{
  "n_layer": 10,
  "d_model": 128,
  "n_head": 4,
  "n_kv_head": 4,
  "head_dim": 64,
  "d_mlp": 256,
  "vocab_size": 1024,
  "activation": "swiglu",
  "norm": "rmsnorm",
  "norm_place": "out",
  "norm_eps": 1e-05,
  "positions": "rope",
  "rope_base": 10000.0,
  "rope_fraction": 1.0,
  "qk_norm": true,
  "attn_scale": 0.125,
  "bias": "none",
  "tie_embeddings": false,
  "parallel_block": false,
  "init": "normal",
  "init_std_qkv": 0.0794,
  "init_std_o": 0.0126,
  "init_std_up": 0.0794,
  "init_std_down": 0.0126,
  "optimizer": "soap_variant",
  "lr": 0.00742,
  "beta1": 0.95,
  "beta2": 0.99,
  "weight_decay": 0.057,
  "lr_head": 0.00872,
  "grad_clip": 0.5,
  "warmup_steps": 41,
  "schedule": "wsd",
  "decay_fraction": 0.898,
  "decay_shape": "linear",
  "final_lr_fraction": 0.0,
  "batch_tokens": 65536,
  "seq_len": 1024,
  "doc_mask": true,
  "train_tokens": 173600000,
  "steps": 2649,
  "dataset": "wikipedia_en"
}
Each number is 500 + 50 x the weight over its row's rms, rounded and kept within 0 to 999. Layers, rows and columns count from 0. Numbers have three digits each. The size before them is the row's rms in percent of the matrix's.

# layer 4 attention key, 256x128, rms 0.183, rows 109-217, columns 0-127
071:568397522490517449513442404521569515530479549530545437463545465621558541400527517463491412512565453500568447494534402531506588409523529610552512498538524485461566458501540595482487484540483519527531463432514489547473495458488484450470426461506484449569537475465540504487522499560597497470530455444453470497415423524559424476505424501432512528570662505540547504520430447461450523443521
099:456491505453518540503527468388541403467484470508468561473449588461560452514440446418500469513476503459316517496492501458486422605466471481467454484484398456461397466476437509561542532583535463445458437545436480500467543489532526459460542443474444531430495511442481445431436460421334531512447521499442500525491403498479498512502549553409478514501442520507504539483528483476594462515465
087:459557601485527447423498514451492533613584481478462501427526616488434491510480563472416509583513577401499529542527521454533461504510543361389436539521470537502500480498442442391600447570495459462464428438531476426527544466499458361526534430526497538429486506435469508568533515471545491519500478539505480479510484532492531569508601480497518515454528480520492423488486475543535466527608
112:476492514461486532494484506440444567556520465436415622461483512496515418521535503497511429535456575458558483511489541409436516497462578540431493564469415460544438532540474456433449457477525476405410386508409452455519589499405485466576513542496535505452486614480473398449574483449430522468459526557485532479554559446422478530483552564438458540490462588447575471508557527516526447522499
114:498633461485499510498486599526511439470517538532460512484431534440494602466558489430588527530468542518446483478555492533509518492558457471509569559588567475524427527516382629575523539553529423500558496582501435526508422430489613434510537450424473422512437460508516500514481602503412404496536454489521422483559508455563535559488409516432546546475435513499461529469508516514518486448504
091:520511528529437418463468464469512540420523576449477516477404543448571524422403493555563566449535564461505528450518492608550487462490514386552551477482503481618450579467518503485476479595460471465533462486568539550485473535601543454543541512558494424473446539455464514556524528472480514519584541644511474600486487393461488531541390418486457480460483553545462535444462509532495547527489
083:511445552548466474507578478563509527499451566477585405472565456527541534424532455404529472481526424522524500526396527597547531474461506577514509494487439459534577432481528556604499416559518614494572516472555539529505464460541527484409435504437496528677562538470455517523453533505481475453472465446510460549528434534518552473476517477432476522510477521484571461481455467456391548581425
099:436449501386464483503492473540420500570491477527561421377421505560554458462567459511578567507495484571543484466431503546503505463493480460540550633541574463576475516463563544421557581437572549522504506479514481565528473566483549572500484534525493493480524513518507574595501520418541556558525515596580516557464564518538486585415494402478515510548503427502463440524472486536424585495523
073:538459488471518401538523523546496547463442560544516478407522394465475535497486420386534423413489448581553473511426524629547455476541495467537415572565469429589516497533513531570501543484516633492519540520510454500492491490506531503552497510429494563649506479545564518471431523538488571504425466425461469562477423486505502452463545564479474541468503528508549440567443493440466537484409
102:544511499411459603497530524534557562562543470474451551528567413515478551441503489537472595609461451428527384468578540510521598553424489552515527501493424482494535494523539559589517513466493463556525515505455520551462559520538488567405511443457489445513497525515405477551400502553420472473417472464540522490509500429584427555435568502486537490587456502549447513408548553465554447453449
113:403631472510540513518573610498465551454487465452518541416527500562472474478445500514483603456448524518545505523523507450636520550606498502503466472547482475528508441454441482549464577464476561597540494442488538509568482496535534392541443468459460593464478531517460447525465496526522480543502496470548580539448518510516531515365501461473486429471441438519548473411487510451498487365392
106:542494508584591470513498446530552556520536516496491508458541517442429505582479559374523507504551481520493471530484463479521497527549499434502480514465478497445544423444493467472589378549501589479481572430541408500539481514506490397515512385458511583553554428542509440527501464563610571487474472402513529486491483521597579512477552502509517449499390541503613561432525440412512532553453
119:499528474430487548509487522461518514428524547445514534575474487551555508551531502440599465514478537578504470501379458558540479595480336443598540483472491473480608495496512570460472460457476595443521468566466471478525575473445452564461497497522579481539577406541517498450529547473573488448518568368447491526484518502475562526557449472525477548461495491526538575510485421431491562497383
108:500462540539498422526498443602471531544465578526528513431467508460481547488530563397454435534564509444490484573571564432502609542498543468499558501553494506561495450482569477525507512514570473595418554496486492503500519600465460474487471444533480426426393438546551455396482476491531522511537419494438539467569608497554443493579534448558516475430581530439431564616517530460485495456534
107:478594454525446446342479562516472483459567631406421508514538409471510513547463478487548526443493566495443515464501508481442504468499495460520542567474487516513413574485519522615509445487539480460491574479528536500426455514606457484433603536525434426488502438398485538512357528476488533531510491525498400473496451448403538525517498481523481526506547602462409541528532521522510495489474
112:473523512590519494460500505484501490491561536447547579444461413438537450587464473539519501475481479505508520458433465492450560426541509403433437512445514523483527529497445498476502490581500555461571430421576556482460509493492489437459531488493466431389455502416410388473527519438567483532469535589536465534425444501530584527581413462527437530523569437422532531492524513542632597568549
115:479501480491459465434412485489479536557545540477472429574553595592529493511564412472527547508523545427480479514448476544500474604521484441490462445520521493505575555531467533479493469586445561415629470554537613486459495429560368525457573510512513558558498437509445558523447522553471428540544543546556434546489434482447591478511556530477569489549499592528501489448457493479440412434489
116:489513525408611506534534509474536518480467593560492519496433503442420631524557552445506560425507469565619512470544564514600454565528484470517506476549563439532616509537462520453588526436540531452539470489551588484453464503486505541538496456515581543572499465482563533571532452502490497615539622523482487565478453484468556529429527467516565507486533468555590422555442461512452526508482
111:510560523550528526468470514475515514504479497459516496458475509529591496561600464570412421520490501446460506501453482476469493448445491414459561528418548566559575510514462482537459523469455536434588564421514416399476410508489501523436431587395486577578537584495542509529517499519452546460459562560520471478598405486453450575422494549577510534470388466505510464366484526487502509513547
080:524456479541472535532501473463549522442481533518594464448561413453454509488511558539485456433499465544520455513486553514462466425554456593578453540496469408540575531480483523542525524507552558415544508463564537541585450439503605465456499498539534407623523525444526499460467506511547489505646509486538437452517406527514568460463500511413435498487578514555524564406500486480356486414478
080:509479511465448399443563563492485486546477502444425586472473507527476464510495446483539519532453556447486436501546543504523465600460519526501478542536591527463481444550530453482375444504380484564409493488403418485461460608494401525449572503486422580483521524483552458531471457519456510532428469475488545546542543527515553539490462476556518491490469504418492423525488504620647537595554
105:497588544539450510509444500432456449459468492512547609400521574550497476506439488466567491461445458542567516412499536525542485502548523472525561417521416514504548483542540498492604500512476422468502478472446520538494537488519401475599489491485503461489366554482487446451503438544486445545500463484529491510546470378528578504504509524481428523569560483433488610311579486451535512450506
107:560532554427492580493548524458491540520531454543483488526566468382482606441488500492423477468496463562526434470478554505445529474597484415451416556503477565518438417524443473463487590451485500473631462482531526511449480489436600496481442485457441589575553507542559649544528541480517483446488482509524397489507456525453465576473576468478463529436460507520527465591500571463504430451475
112:468499508496468452503503538554523603523423474412519543380467494544477528498510512529570555465498562466508511587538522576524499520586383580503539566543516492427559490425536449474478398485541454571557579538411388515496441535545431464533562409562534480448483520476504421445506497452507507511514565470545497541421476462411529620501430469563446455486478544484417454454502464558516545551524
087:543591478487481576400579598499443494544479540566498563615463468540511531552443501434523565496471406535570518602575569412536422555494498439476484463469516572513533506491511440414470458418489517483535428418514538628465479419487522468481457517467538448485506425550429510509549559402455510499436545454481479535601535524472448486506487440544556467451455492491540505603468515511563492483480
117:467449559510553515525428504442446562520529456581526518452492525505571517549467415464576440467534522534438595443542559471551500609614496477530547482512498519540501506409398448477501506472494429530518528467487522497447513564423421528450501449482558495559537461493483446549456462501453407535408511517527562572582531541509541513458503614437460457611450468471541464511580450377578554529490
122:497566571511416504553540489470623478381399481409465513465470579498535488541535492459553504455490515510477526471536441512528471470510511518483478565518506457547400486478519542529462491420398477612452540416464469497490527451424449497543505536439392559476580499510494389501528402565503492506474452536393538556474554477557497462540535525487507463559515454457456366524499475527585405461470
105:495564448574472387396550517505511499513580491415433526413496487520534560526538382565566553588499527421527474496538496461548487538462480584534497511459467472495393484480517539481478435522409447499472504461482410445449522498474431521439511437555530509503485593552457459451504562509491470510485477471486454496423547449477509536588398509579537412506505446449424408512427493484428526594580
091:461436489532592471558457497462511479539540462438523492514558528482546536527626537515494496635482559470465503459442574510436512475483512519491539507504502486517452470445487538481534494573510488562485471531413392450490388503518483493496427453590528457502446546591584501411555513544501475589479460531506510350416405457498498490532513682448520491577531509526502500514453518465538475437564
123:531494439489544411493546511480452579524465500534555583469444539443476518441589523567458503527490465572519516559526597465481428439578442468453557475647414428477609468402539527504501555411531482560509413480544536460557455513492525511467481534526396431470457493555496553454486518465497548565560455463543561570532608515495490549395529563508518512531539517495458460472487458533547563481583
110:518564417403558438565457442493572548451493601422504431512500503507460540483517481539527530617454502551443448488470421539484513581569485557569497501473454510459489481553509488436446457504526523500456553561524404467528481462571483494436611484582452416490548559466512423460512599492525565615493529456452461560544619449440562471510384470511476496562477509527427471485485459452510539483509
108:544555479534444425486484499509543487438477480617577492470466548442404573424491489463463469468534472485493473504506516565433463433559460443580522514532482442449512489404603578509509524520463482540534534503509429505540516497455516436507425619558428613411502514491455539505454466535586461418576536501430469497524533522457424548493564612529567491513578433481462471604508486524450480447414
105:462469474513500539407438500444514494472584530561545505504572612402455482467537472494484506379470473500446466496472375498432514338423544534514528486472500472495497503450559452562512505438460445462549461482644521487483446493504512498455570499522454498506535516471536523520601485539564509458550437509464396470553478450513532433511559419449581559451490455533442584510519530447387503481463
082:499553516564495533509542518495578538474456524472586558478543519579546464493498614449520545499511478601525462581496467486512473442599469438547539531428516607406588535425510475428472570513478435516478490486448530571549513456567431467553502487521377397505520500554472479476504482455573433587521532555556531520545555386489535566388514583482453487576432513506478541493494485515478585516533
109:496447477561496486583572355488503482504488444484561404474553477537600522509560506496582529465566610534487502618577506522454549463474502501439510462513471498502533509455491629382474496582405532526439466459468546457527450458489440504491462638521545550503503545471483480416495524485451491522534539550467582406383533507514529479493401548442543482503482456449493476509529502473491532508415
118:533442500456491537420539504536498517476509535517445519544565518462549478456490548522559511524403495460510477529539499389524527460539520497445488357466446512568634539497517460471538461452516556548435467404517397464386461433491417511530549509507479485541505517439462452455597503603455539532444388555444504437510496382421455477487444548493484447562471571492409528528461444492508467449541
099:508475507449609479610412535500555525466448562513488406474484464447533468530480443485497401566520534495492512430485483532552529566456469509532482473476459449445528486576479478544433489569521503547522574554495526483490498562465502536504487471426489547502384458416442391527424433527552518442399448426514464596504467556501559500569479480468426430555594539448540432456594474492576497436411
115:535471431479517475521584398585464459505465498523435434464519435564519402413492526495568501523442479543555513477425500548526532577503544461504452516480422464540550492577488529506409565481506666569362486495442545529578524439544465611495522597465484541440542479561534503426421474458462542534384497514471508530560470532507542431456475545518551474484503533496479488510581479558542491525505
115:382407575547465481559549499433406529487404458503430510446519535584509483515559453508573530597496546514528455460444525520517466559444533472479486529487486504523502522507470528418471471531489495532413417486351484488476550524517500478539438477480581598589486581513545490375480511493547530420473557542528506461434471528528611496493478441563507505552486448504524452540559592450588550513569
114:442495482523406488551521382428553424589499445497487472500456602442446545579482501462511514504484422497537457407473459534477490498435502505545513460503528487495429429496544481558467474528440509474599542631589561528488535568587590509548552514492431524541422468500544532574552511573566496460574536457509449544606505455467565477455532497503508553471508444502544509426459640547545481522499
098:476488487451519464452548577501430541554449485474421539567499425460596558505563441517553498543447514557507456369456555485458476493669530578536527555524510460455576457503521439649482439506488503460565573522513481540514558534495552533554465473468387511514505482480528484435584534604492524498525462537489429439569457569443519486572436492511494520484509611450463495515469537460474532484562
108:538483435489557448464617430498465530510562560599482461434418446446506568438471478536466500519495454493504564492521488435467499523525523461572480496448366458538472439508549520585449520491487529497476499447512493576462560529547447571478443604509442436488515401512414594448423558516533485524512448535457490524538515436458494418452527551517501481582529563423515434607416490410577491542545
113:497512497479463535520538434542522507490465529481474416478351454464450507526480500558503520545594572508481526518547593454557534544511463449440569538408427561497419501536475563441483546565563503495451557437380376468430522452526408571456549506530502435465451509541453371450485523529581487517550549490501509480466497475436507511465436556496459435515520545484413462501445579472523592544437
114:517485407447525489420470597554479582522537471489569472486436495484487455473542578521366581457480506455524478557564513520517540435574554460486500585481498532607578439555467486485479532498474532481462532396499469540461467506536555520532409520401446469386503444546575580516459535533568538538484450488457539494514462488515508470512540381548365575459464567500546541437450434477514527483525
117:518580471661420580491447537497503539450436478533502504499550554539549539538451346538527566494534492558551533542547430498501543430518539422513476524539478527499437517552460539478430476537495493489631454401476470554572501471506501415567424511506489527535493542543403472546513527457565490491536597457523581525443540491466524565539495442581524468559478480456558396524524432510452556502444
105:559508492543445526460493480519495633514551515450517441530502497547598582500478493523558568471598500481529469534491492492425525509512549551469498474451572532532512498525476546414634477458543421488590468528493423473412520486516470507456489550497521584532496542599491404547642530494578518517520525514553497368491439496466482514400450397503496482447528423520474438464552433446464553527577
118:515479508468479560598536436527595515491518542446498435450533511491456540524503527410508601552460521424477468510494520461418413572515469536489441399494572610479413467392554508507483457488477450506510531568546469445416476474489495512480598423624546544550527433428526522593525425513484534541561481545489479402504407474490506563448479528475558510499507401575587519554542504474530480481488
110:517524615482461439512462521453547581532460551403555505543539420530447503363518475524481458548468451458505519456486589426535521582454570519414533559513490521589478468567510522405409544419513453479499408534484532527476580426529496531433527422582577532495548450467599581454493472454459508541444499504530438453419467512439448493537516537503528520475497490543501540465434537521613480530553
109:485448436519516591537528519495455582529610521408558480548512381512525554568508601525435533460463593470560474508552491458463448478606495590496523426487535499480608436483476528480544554456487476559460430519534531500399427587492543524482514472493499500502446477549507578509482556533510517521540437539515361473454502503474454487443501474517405483477519446501524582359452539463508476436436
111:554483449508472456464472516488432504513479533512565430477538533463388443475487544533473482601421559477499407511371505467442507557517532433421483571460531581530575536499514512456453497467465586376555548589522507571536518448591525504607438470475371486490529501478414482422530529495520536527440569532528474504471467538492446529541522562559467529520390489438529518531498505378516538484478
099:461470518529544392549532505512436451475529541597405585414570588541510560541493465510470487599496521428500467483391520522531475498487456530614545461520556433431455601506527468551573474493562467515513416531468532471504499521531513451526476468584540507586451503534524475407533527481464598527481492547582502534535460496506535614480484577482522393521458394498484495463547527521490444531617
100:409549564468436460587479496499513458561513468413568501404453512548472539500465529389409489511475502450507502490553554498511537486517492549488562457514488526526450457613530433488542572497419384512494571469473563456405549519565396570567511471473482482425434466514483483475458508512390458516532517493464515573506502359561422594478536485529486518560479478457519475396544554532507470570457
089:548409475456500574463437562455480516494490539536462448647432501453498451545510560531473508580506553538473491521489532484499425490491492471464456525546519594536462587474483571443496485468597546444545449540430453577435489574433558483449446484506545468522537527478384479571449533483608524532430494589488522480449438627457489408475492480508469492479518449545532495640469468460539567475553
080:485672572449462500413464515494528448595456511506483502516513401478480513462496524427507523560463411555493430531495522557537505609503544460440473535481541581512508464525489445418495497480484523553450481469443452497485558450550440489479490537514442488468513426534544451546493544435459490578469594437521523493523618467491472517438514582547539489396399479462472513614527557604558530582526
107:415429431468494433609464493479561463455540462435537510441467546488495508383557394500479452535506518464472532477462432551489545460482517531538493438511475503545449556556446433519415603547576566519522507570538489397518457576567470614441593513518426466493469512483587445493522446636467477445498485552501504565475461482557505575575525554466500454520569472533457514441463551533523441468499
078:534527517486512543504536589509478489592524473509498552520423522502511473540411610403503477478444592461558446556502585434537383548528479539469429443436563574451552627613477457469477498545519525469503456540435571497488531546537536481473481453487485505512419511516511452518490542435586580533410515510463489530526519519478466600427462524585437451464391502563558598472520527486525552532495
096:486558532534466537500499561451485500353512444495494489536507516448540572529509387487474434528530580576490520394430472476518517378519470500567473419475467483582511555517457482522455512609498545502470500506486570551469539510411528503490519528517421451589471525463402517530502586598591484482465522541490502543506517439511449559487524626531483478491538390530474485600478516438480417437421
089:482446496513460531591580551496565405492513488462432582453485567513554451532519469472583628518604586495504526557496527509531428458431482526459517416512549583520492570504453478374464508590500460582475526472471470453531447506513567437498597539485414539471493569503448479510494451502440556547460430492442585524552605444550431502553485596519560491490473426448491444507474500524536547519507
075:464487546458531439464564616506499541650510493462432542498421423499533529530488530510433506500515455438538515543520482394540526479484503414462488493541518496460429549486556418487538555566514443472513543511506524496488442587486534509478578513508421556505518533517577491492478532507427488575525438461539520581514577592542514614459552467582581533498454542448520470550440504532560620574625
075:505523528527522476545489642522536386553523509449425538518407534487488497590496610418459525577506561418570452507554460452525417467459485483500491443507614588452452584500495476468421530480468465506466472486471462451534491532527517458517535528551471529491400544525544371554507518528498536506489448458467438485519503517486484554514455548585574473399522416496496515466427556546589608455496
120:442456442536444564552492428479414512656551409520531455466539482577500467531468503450503458512425382452441512531485479555463484543427503531585464504510578512501489542545407501536501486511484490460543543504510541472581599530553465584459532495432557503540494363555514563541465494515434488456466568457563508517485448511550559509492510434453491495405485427611531584484562603515487498509508
103:546487497502559423578491392501570483558456549518542502491430472398554512393519477570425548599526562479447478523543607482512471608530499529452567536517461602559500416524483531454493490440465503476507527537514453570492441434476532481482452407466477417454555455499486438438500497477503503592480518527420610518526471491484475463597466512482488433509462550443474512505373446427532545572518
077:456543556495412500465558481506501434531501565443489443547562450461485540513470520448480505556519478511518556516486473491589526549410563451459516451527514585546428639547405455437445497450471517491355577499475498463514543588479484456550549558523462513523530499475551458587466530483409483509464477431455539557530608556491492520516483541574598454434454426479492381494497542559574554540549
110:511582534597500520502487448471498463521454482475475464545581534528481540416462493537595433500384457516484461454430526525483533634546495511568550434407490453517525562542470533462494508509552526485527507502443517438550528467502405595511492529514553525544498531525461454390507470529471437488466574566566494523471462432363586555493440636480584449532508479548434596504515572495476489482446
065:505541417530536542613501454452583467457461439503496427484625440494504463481507494471527460475486585507366485431455487622452523358529531533531464561488472458546507444554485574534492429516543562483481572512547524415507507460497476540527444493407516533580547505512520462434493522501577562492452463536399395482459419482531511475575462473414516507486593517542500484539509493506424460429498
106:522587530591495454455573477489569498476543561494478456542610454572533642461501459545519505538552570569496539479462481443551576450432545440433547586503459535537507534557400502544534485547540485501446573461464463538610496460538519455536428594546546502512605512538483549409466468596533479480569462444473477501530551478499518525512574480448499515537401528459566431477452580512449520459521
070:588474439498555378594473423532518542541588559496504409480571446484553540489474498544451470533417523523412462461499497455434566506500489565542427511482520489489447443472512522541504419445436533526515614542571539489520479539518509532516451545505519452486596471457488552412455549475477544521453423581524518400441441526459442385553474564451540491478494507433498553511563382468417519469542
119:425517504519456449459552418498399503565562464614575559434469487545559539601517458523416560533607528523447528413558550490604453448454468478505503534517448475528427467499442526422447496570502507521540436448490536560503521487517534434479477496527558498526444488648516516431466607421539485497531519443536487501516532458546496451479504446473466501440463457444576507423435531487503581555586
089:439484556423444452411434654433445581422524505532494583479528559540489490554527505421534546502524436509583493492515483511592458480429505533536483498526565466455432543406500418477543527508530414484453493465468533558481456543552562419451526485542565485479523598519574529539551520464550463513479478401530503447506526423524585478480508406525424555497463436577409581487521543493517539503556
069:495537539522480617439424532477456482471576482561435579558487575520415503559446519507541493540451460430579496474480480490603447522498480431468601410545566579516576557487486416445444569518479452437489443468475516525470498569476515459493594462564488475492438516534481521554497551487513495503438459459476493608611565510497506568473535514572440503498515482529482487474445594557649429488517
100:417486449475515541429484569522411559538507304425490473530452428433571479591515532483446456431532513426468493478547509431509470498550497498498508497480520438498495443490415511546530530490473469575609501429524532492469566554448399524541525489550500554515568499612508541566494444499484469592438491549525469500443524576497451553407549537457464480559539486600485423457472539518479432518542
125:508456492546465478576568417386514554480443571547527545452511607524454470484458486524607506473487512507486507581559507497481475549426416486553540444560492424486604500393605507399540372506489430543533520552511512488470470511487486538433476537519534498481492500498504476469547549410443505506504454571567466592485567442518528518517463508438551490580541440540417497537516585497562581473594
128:507553480521498468474523511503501582547555428460464497485522432471566430474523538554505580544538410459549531511593437493471433495464478567504430463487500436425417423483507565478489509471415466643452500528520412530490523509439558468492571438451465633425525528522482537509477444428495520494430428461448466484497572538470450460564510411543566497472585410542472450492477390580501461498432
102:461385494374503445501511510480504539477445520484454467490397538498425493464482550433520477488511598518514516576542563439526499513455396514452504441575487485495481546423538505426554518440545514499338431516481512401401430532450404448427556459547574468476532486543539427546409472491502551589514476536456515606543577448520478469488503522497560505539518457531522418532472538500499454492462
091:496468457558439544433516492511428558623600410483572453457462482497542522515500514490409457492530519408449477535565515470444482499536535562519528590468505542520453475504458549486491574422417527392567456459603536546533504449441465507459412467496501510514498467620549485600542574492503498528477589528514492519508512615459451435540515450539524493438498442547639446484491497509453545568527
121:498485432426438522536474506435552618549479514495524493484452594448383474422542509403414524424487433542448501516568510569417513508530423520517492575597518470486434432397542497524483458494537414502563512539554484493446456526574493542441486409514446577483430443517589474658516507465550515471541523497497481508566514584517509550440509490477518554514515465563470523543506576539562488510474
113:456495451442472448547554463461576527619495480427511444491462584482489524455600534424464477573461465506475496512515538569435515477376433571543572505489414429515520515445504496583481508551515466506453482528544592458484525549576431543393526435476481457464397457513532482467549486531575528461547521506516517463552492516518460592421448561497496523444496494581454546482499670510461479572533
121:512545537494500473410492503556434590494500522475608454555532419498530544452512596500404489454477564515447521435500482527453545509529588558486465483550491389587438536444515529459507447431460494484405508523576571562399516590481521454485471397407440565516470445572539525536461567540488452481483458535475460497520506540588389572484486536553533561424514470439536527488547480411499535544478
106:490512541501497604399532509489463603500518463519484401479488399545527480580446468554578477408525523518525623542524511530532609502451452433510544503475455504561509485516449513454535478550576462518424551403435478459504559521473468429467465454410622423447540513570437487505473550424569415543461487477479564528505521508539437513453492505416479544496551580553512407505505508422513514447529
109:491519435496515461603486442456529447516547468507483475456533484483458538551550535502467505561518495453476491476443517522443509529516440401537531579474482493426429468446532565522493614594464534540540565506459516461566482491506438547548521455561388425507472445556526515509398513412512415626541597543532515558511490509493479455445549713448501501571530549501528535546556487486507544532499
106:496501505516586439478552488622515474497509556574414434412469534440476530465468474552512500440470543531585539457476490549553521467578461371448553445552438437492472493502422477584519513451498490549398440309439433436523457501484532438507492555497489483507486579512558457445491422582510521466508435517499517496513572445527517587505498512489498445510482531487460370510503495501571458440535
112:541448438483509481530558534510549444481490498498589557464517582506450412586450540446393566485479525505516490520516477435447505371421517502426485567531475518507467525430478467417540500574575505521512543521527484456528452460530403498524502581611584492470551469511530527513466403485480608590547456490494524489459503398541451403504525471492435562526435507506569550411559537503485594570551
119:629500543514476561490557478548434429413558485478559567527499482525498470471436455513564577497480465590521541407453464475485467426513526442393471529506559614469491511500473511427518468512551524452557449571491501507493571527469435457491402552509477444615502563608477514550528582523499519547579491512487517557548426432523523451409514457464521598495527517483610499529583445534507571517469
097:519475525345502492519490493392525508544440492600487562499441483519478444439531518457557432545491488439368554543546569549479483506523426489494499566439519470489496489512457460442540523504590499500469517476406469484469473535437540547568512390460566463576529485488525445541479476436443487489467616537504547567526578504493444555537477457452518545572405576481447519572598504511540599488422
101:529490426435461506543566490460467490527412419587536549432498550461544499530549522442550462541508589494505514543487579497490535548552480395405531481522495472383499508480501497381504574476543524490465456518394542443501412543506595483561438427536553489505505510525545470422532504427428543513549543514492489519450597477454545623508500422507542553541474440511467506459563467536478614401462
103:506497518449474503432436437532521399541528519566464455505458497604451446452462521504450422456527445603490610494520438558482505533579534462542450504448522454455423546576453487465611566522477473426451522573463502563451519533410511445580525546579577583489555517478457509620521433484530444509494504442447423502502500504451562451515400450453484521525496444556493545594559457541507446472514
083:448573533623566491507547546518466558479490526399548457492485495477501566475494455461553592474532515527528469490527542418513562502463486484511538526458509564548551469512566483556359466515442493466531440408579517556586502496529471503467553494453523437503491422482503437379521475629596380524529505474580551530499434478496461521435476456519549517454562543496553414478417554465464425441475
103:474524469573574506457490455563521526479595513539442475546594520449474549476508543466391457463514426553541497547536467528472411365494601506500466539556579482469482540523513481512478492512417480539486569527560572539533484506502537540471420563508537581506500476462488632524514463508525501414465399446473448459530356562512507533461496514530424476428472373557492537584478500524561431499505
113:484463510531546578443464578579462484484524413511476457418596450522462426512460522495464394504520491546570501514460479579538534462595535517507494475538483395459488512510430467486532544436494559484409490580418444424525480569500482557512471564470486577470475535405597556536492476536549492479557526431529428446483481496520561570487421538639497525501510515660466526523538475501437504526445
099:535512474400570466571493503475501542492535477526589510435513532464597515561502563443519533446546579522584551447535514563474546412543543497476538408547600424539466433484465523479423538423475493504574516531521499477502435490512520512527453446450452439540507532585506455536637521601452464567574462505482577501485544458559613536541477500519485570490499431423501463550472454382441563517490
111:552477511488541466545583467487447552512477443489519422438463487487536552501470623455483497547507511523453450581614613421468563505471487395518535452509494548473525437508542549545479443467552480548508542480469480425562514534580413490411549488410556491513477429498505431408650503532490554481593461461543514489480509488568453485423517436466522457521590479470473454492487552448564387488468
097:498570499449604513451467471443539395517581555609431579579470484441548549680492494484503473479540470529504497469485444473549486528540594498509529423523466485438480471510437435504559518511553407471561493465477475549427507475532554512511553499578493449547560497468521472569481520515441551554509467459427549512514574515449519403554503580394461571511461498374482505515494453433454510541477
096:575469543564476494466550575490495480522462428451523451467470495467490428489501519466466482594441528436543468506545576444487565503482446529515500482571386421490517532552608545418448457451439528514618572546599481553548441560509504501512541538472461485577490476462526499448595519554488658503474492585533445510474522390590450444480507512579526431455536494439492510424456527469531564478474
083:511449522528539489473516506418495380494509480584426504462455447482562414523516578536502468457520476452506504524505415491552538552509441438521467512532423485564457490516587538451556518573535595503460612520438544544469450524503622433574525492470443526556518490509502483528564515496509551580493503473448505633489610400500627443471552540489507515458416506476492440511423596496455504437458
092:552553414554482427464467599582493499495549566407530435521508501456481503492545405429527576456481592456565604436445545519533533445511538579398578503464462492531499535502551514470415544541553508424522430476529545467457414477438486543572535527489517471581451552453445535515422564548483488500502492518542494575464462460410578521519562481487556421470483565474470584478531484509445607521466
105:471578441498514491445467551593543457514528609593420454560489497421510442511528451509530519439483481447586525446429483576545503481520567477429564610447498528539509501553539420465482564533531568395513445438498545611449405464457595538547508533522467485582521492419512564505500528505461462556457534463516501609484525488428609455486547526463484515470407576496456508550465461532511528467480
079:546415502605510469417459444534498624452605495404589546487524593484469474455579454497493588474546604550525556510550564572510475435483517590464637465509497431541511460422526522504455475444419427517489495500564437453463495482511484573490482490445447460517556572560555511531496475486519481484550419545536558447524472466538450450562431424540478434499483526508541476522526465546489539564548
106:529479527558607491416503514476491555564542388576434455462462531415460460466492594550490433566440436463426462588524509558463554494485466487479554515571441464424527424522483555486582469481524466579388539454441436500506487522542565454387520528452569459457526488483531469433575503550502554464517467507560522466480499460530465443441510605579467452552507543598463411509545545491560497504480
088:497514530612525425475393602513542558482526476470496500502566539360512582464510472536520566507490480569545515460618530473458488437517620649490550478528526546468564473481493510577475480492444407521550505465576516478538479436543439547438443575456486551545501487495442459512525536597433438515505441484606502504488481420433495506481518525531490449505464588531538491518576449492483535583502
096:441526504556343509440485593558543467514543504442447500541503527546486530430522430553542554481451370599583466511481537526551625477536526548479584516471468533533565541501546404485489537585486556418461486476536538478423447474457445482512472595554481552472486492487452586542533504457463485453442475396542488467476410494528489525493496622522487471471441577540519456484535471578492446530507
080:459511571474611527466400574471522544469462539444519497484499520445475569530482551505566500482498538537454510482466483484439553449539528547545490444454597456483519497534413453463455499437520517506505497508495547456520585549516442502402451617556565467478530540588470444504559573539558440450609538476521433403464542475515515475541407440517525526598497601506488574534596465473404589560462
093:475463532519447518495437510382553488497475468423507481479496483538484540462542456419512530481483479633422578503556518499559536505557398515522513472553429508457549455492485545524514468556547423497465529511581492411556567490473453588493538433476555573425472471483486376483456495466484462487551574400494465384515474590448433520542451426461486548486548484589531539573633496503498556553484
099:492460459582541484527459451454533543458394492565542641537504510457511463456493551488500466555519607404529494538493615436490348518488441529450530513471507615499474466410553551505553543555454545555510477512480503432528499524465440497498436437461582444512526445486455416378452469373490534534499474544488505499511507457501453537486546493463455406514511457518551543504491523566581552438503
092:547542532487527485492472625464486533504547576491453536532521503445446598451458530512502460567504476496445425519521456493403519473532649563535550501472603442414591451592407466526516528466484470501451499439482498410504515538599549531490429591516478522506495470472535559472456471637485450465490449457574497438498432438440517450504476487575497576549466598545516535537491465531448476482432
084:464515470522571484530529432594509448452456518493511442487489452589652457567503508460531473466538522474505525512466532498581466590508496462547477485433469507523508607466583464431507484488453556475562519625489556628494460556401417476564523576515471499583549392494520539473530499432517618556511505523455515632529557494523561504474544478470449487533500470450471503463395543470495481465505
097:490570504442504491466472476505438518468576504450435393453518486538567553551458540518528488495521427544390493516474460464564614496502573502572490473481508410522521552575439435455486537498510524439487558537470520609502515567534440489520601578520482448483561481498630511575504479511567523466550432490565496518492513527514526420499477497482462615598505602545438472385488449421425453515469
119:542455528527477546482478524423550453526515494419490546450500405610550506444513554456479515404517482524442550481491472472559457513493460521575466592431562535620444433514503487517521572535533547477468490522475554520518559548491456430573537500533536584558569465583514469462483460470526500546418519461445475536546374542561495497451537474465564515541436544442494611516632521629515493504422
106:526592604522508503492464507487465427510481435495469516577527496606534541469491497474493417483492447554374468499474393467550557606532515470605510551496482501353613536538476474484568471558524505451506490535556536553503509501503419499466546610505562551467599384473531479415491416500505531465438553513548488504542538495504472427521472514507454539525563489617519496495480494541457415469460
108:550523537544568500494415497480467569470584551541497468535491482476384474512414576552425510526524467500574450474475483585421440474452478613426441502494479489527443477560504490596499482466449444585495468504431419543422609490546595543473469497531480554440523577484417522543446478443490494360503398498483460454505562512446416517456535467540481554515554444525531569485480550443522459540487